{
  "n_kv_head": 3,
  "lr_head": 0.0336,
  "doc_mask": true
}
Each number is 128 + 24 x the weight over its row's rms, rounded and kept within 0 to 255. Layers, rows and columns count from 0. Numbers have three digits each. The size before them is the row's rms in percent of the matrix's.

# down: layer 19 MLP down (transposed), 384x192, rms 0.22, rows 179-183, columns 0-191
# gate: layer 19 MLP gate, 384x192, rms 0.219, rows 180-184, columns 0-191
# up: layer 19 MLP up, 384x192, rms 0.216, rows 180-183, columns 0-191
down179 098:093139164071136145120104159132103161118128155125088114107105143171153113129137173113170152165132143142112173129169123158152143144116135173118103108127126149105166111134136111115137094166165118119104146138120160139160158202122127114171167164127122147130114141152148122139102114122144142145168132106114085117133215097126131131121110119117137100167129124095150145132118114170141136140152143152144136184146161106081106139102153114103159154154139144127132117088101144104131121160097103103161135143118153141135102149121095139144151133155117130143124115129117113134121168163148134172
gate180 102:126137154117156129115135140097132161139151101124148123123103069111127116129163081131078118085119116070170120132152130110120151094119117128142106169169185110109136136118104141137187158141122128091112126118105072113107105128138108152126181082136152145123106098136133144105131104157142138102135114121117182116120141094140166133162138144093173132161141122130137125137110115126133146142147105158142129159137118105056109131119128095181115170160140117127110141119180123117110158160110102128160121124135156156119130138113122156070133083126117122123092151113164115143100152122145114114
up180 095:102168119129101120174142149095114156160135106098137154161105142199121106169113147157163119150125139100153147123107156174135119116112133131057153076152165119126122125113107131141130118130145157162148132152119113125170098127139142155140098158108134128132144129170103124120130156127107142152140127147155114104123124100170129132126137131113140107152172164133101136128149141163129155101172113163123104139147154157138098082090109093127164152132131117186129138095156118161151160126122101127109125117169179124092150113149124117081085134135141103134142102136130174129143102116092133089
down180 097:127104128124132099145143122138152129146109151135166100094137152158160141140176106115139096118103070117121129136130151134154102119110096111135163132155186109093119102154093129117119174139142090083129096127122115150148117147146099091146156140147101133170157134128113120147136105120129136113164102126130121063118106145146129152083155126136138136117082124150129160110108141136134117152137159109109162198132146097105082075124092128150137149086175110121132125122134104099133141138137076138091129113119152133138142111128116096146152084138150204137168155113139119117154117113149156114
gate181 088:111173112119139112094114090109162146130101097119145142107118137128108144151124115140131117116109125177123133122131122137154129133156113164147153171164118116133096094099127114117164115116108169137139161125158150087140152089106110116092113144111135096154156119149168169136146105117096126181112113148100153095139129109149131126115112151069179131150136155139147110146115082114138105119147111106157119131146135109084102144143110187143147096108145146114163098138108173136118194151154150107100140150150098138108101111139138125139134099093121116120105178143127116140092173139121117201
up181 100:138120106162134112126127112147149095106095136136112129174139153114112105152114129156099139113071145117117120153137067102156161149142109088153185156107151078169111138126119147112111163153094146143111138129145151082105119108073145118123137111149119165154127063123114128118133113079133115146125148166119128133136113184162113111161098160141149120118109106099141124140118114149139147150091124140123145112130181111152096116161103114091172154102101137096145153126090169081157144155152136133115160157147138125108144115157164159154146134109116096151156114126141118118088122136123132127
down181 088:112135151140134123133091103111134147100117112120112140122128164115097185119132130119135149079120152100136172156162124109120110118153128158147142138131115110164118136109114127102110176142135130183108151130121187127118121147073103096155136136127168144124180155112124151140119104123147146108134151128156128110158057116125151163075149161138139138143145146104129172156146090177185133113126109124144149124093153101080129151098116133115120104175149134145119135133127111099145142142168121087150122115175127127154107166120160127115139114157097086121117121108143110100086121145135080160
gate182 099:138104110121129125163117169108145105129139096112148118134117114123113134047159100121157117128150122124126114161127146141121126151151148093124135133168126132165137130156138097132116112153124114111114118129124131131084155133107087169123117122144163133107120125149172130101148128137121117094116134055112130140169157153175091114101138104120138099126142120081109096114099130134169104152146163138130131161123150147115119140150144144090097139139119152119156161164152151140153124081114121142114146174154141163170148137220108113174115122105107156126149137130132123101139098183167147090
up182 098:128099116112145114126137149118187136155102130141123127098098134126160145117110146128127155109090154129098115114117135145107108099136117125110124137085093119092147126132132116104099169135130094151125121128135167152139159153120162121076115132132134153103119175123139139154135114166148171113173131129122110159154157161153110145102096149168111138143141155102124125121165094164135117153122150120108136171117119120155124143156086136084156122167108119142136153091133103117108123122158107101122128162152130123116182095078150077119156133095172144159097116143194164136131106179175151157
down182 106:121154121097146167128126105139107121126163100128149146129113153133118111100165121133174154106142121119123093133110158138126146131117113149168165171110092075107126146096155126143169091138111157106125084139155105167158108151107142117123090170149117120111131138154124144166125145132088134145081130131140197105135050118171092117112154137102131135151137133122136086114163099165108081135144130134120132091159147129105169113150099103124133109151112118121157117119154116140102091142128143136121125111092120115147142133143171110163136160102146141182087086141126152110170120142126110126
gate183 103:118140131127158127145166121150095085144117123110135149116098158100118134104123126151124113205097084121142170120141138123137191129126100141133121178138125128120157167094118133110139175175121121147150128135130157135106110099158144177143101124140180118133132149126117205098137118161095104096112147101121123127091106105153124153128160121165112143175095118118138126128100116128140112120135129161134116118123110112138116144146100098105137149134122091114152126116123090127139097122102150090122177132098087108130141090124119133163115122132146152132151075114183090096151134186133122142
up183 100:094081101094157101134092120135132095099165168155192100123153137138083122143081167124101120134111140102153132164169135120157142125140125124086153096136108166157153104133134120100112144092091142152091135134158104113078141113127147163081101085122129140111143116129102142157137131088158136125155118121142146143155127193106094126130097141132102103146045131107118100094122128129118089131109126105147130098124136087107121128176113124119123119129114137125119130123084137137196144132092127118104115100101133136130161120124134115108140141136161134157151136092139123115108155126131111116
down183 102:098141107152105145121181120189130134094087113131112120180054136101145137139122100123137148189118132057094161109120126118150131118158147096120169129166152149093140144144111156116130146116141066095117085071103140157115087113128155155114102119117120126128118136162136134102137121092111125101127121142131105147091152151141105098133136128150175118126151122103094125165149111128098118124105136133099144115160100117137147164098151137130071103143124088147137131144150156166107099146128136114120127140105146079143133116139121129166131142100149110118134127142142118139154122173115153107
gate184 101:114101120140165175104172199169116112132159085158146166134048101144170143118137114105106151123086121095148139136110114099147134109142111137139133117155144111148124113121109134087142107111117130135121128086154121125107143117154133119095110131141164116066139118107155126138148122135114155094102115144103118103152136099114161107114107120111098161106107137138131120088140141150143134117130165143132098147147110129143078120142125138078155147100145131152175134096106111146086133133123126132180165122179121114129115185111130094185158117157124111114149108161135101114135139146108134102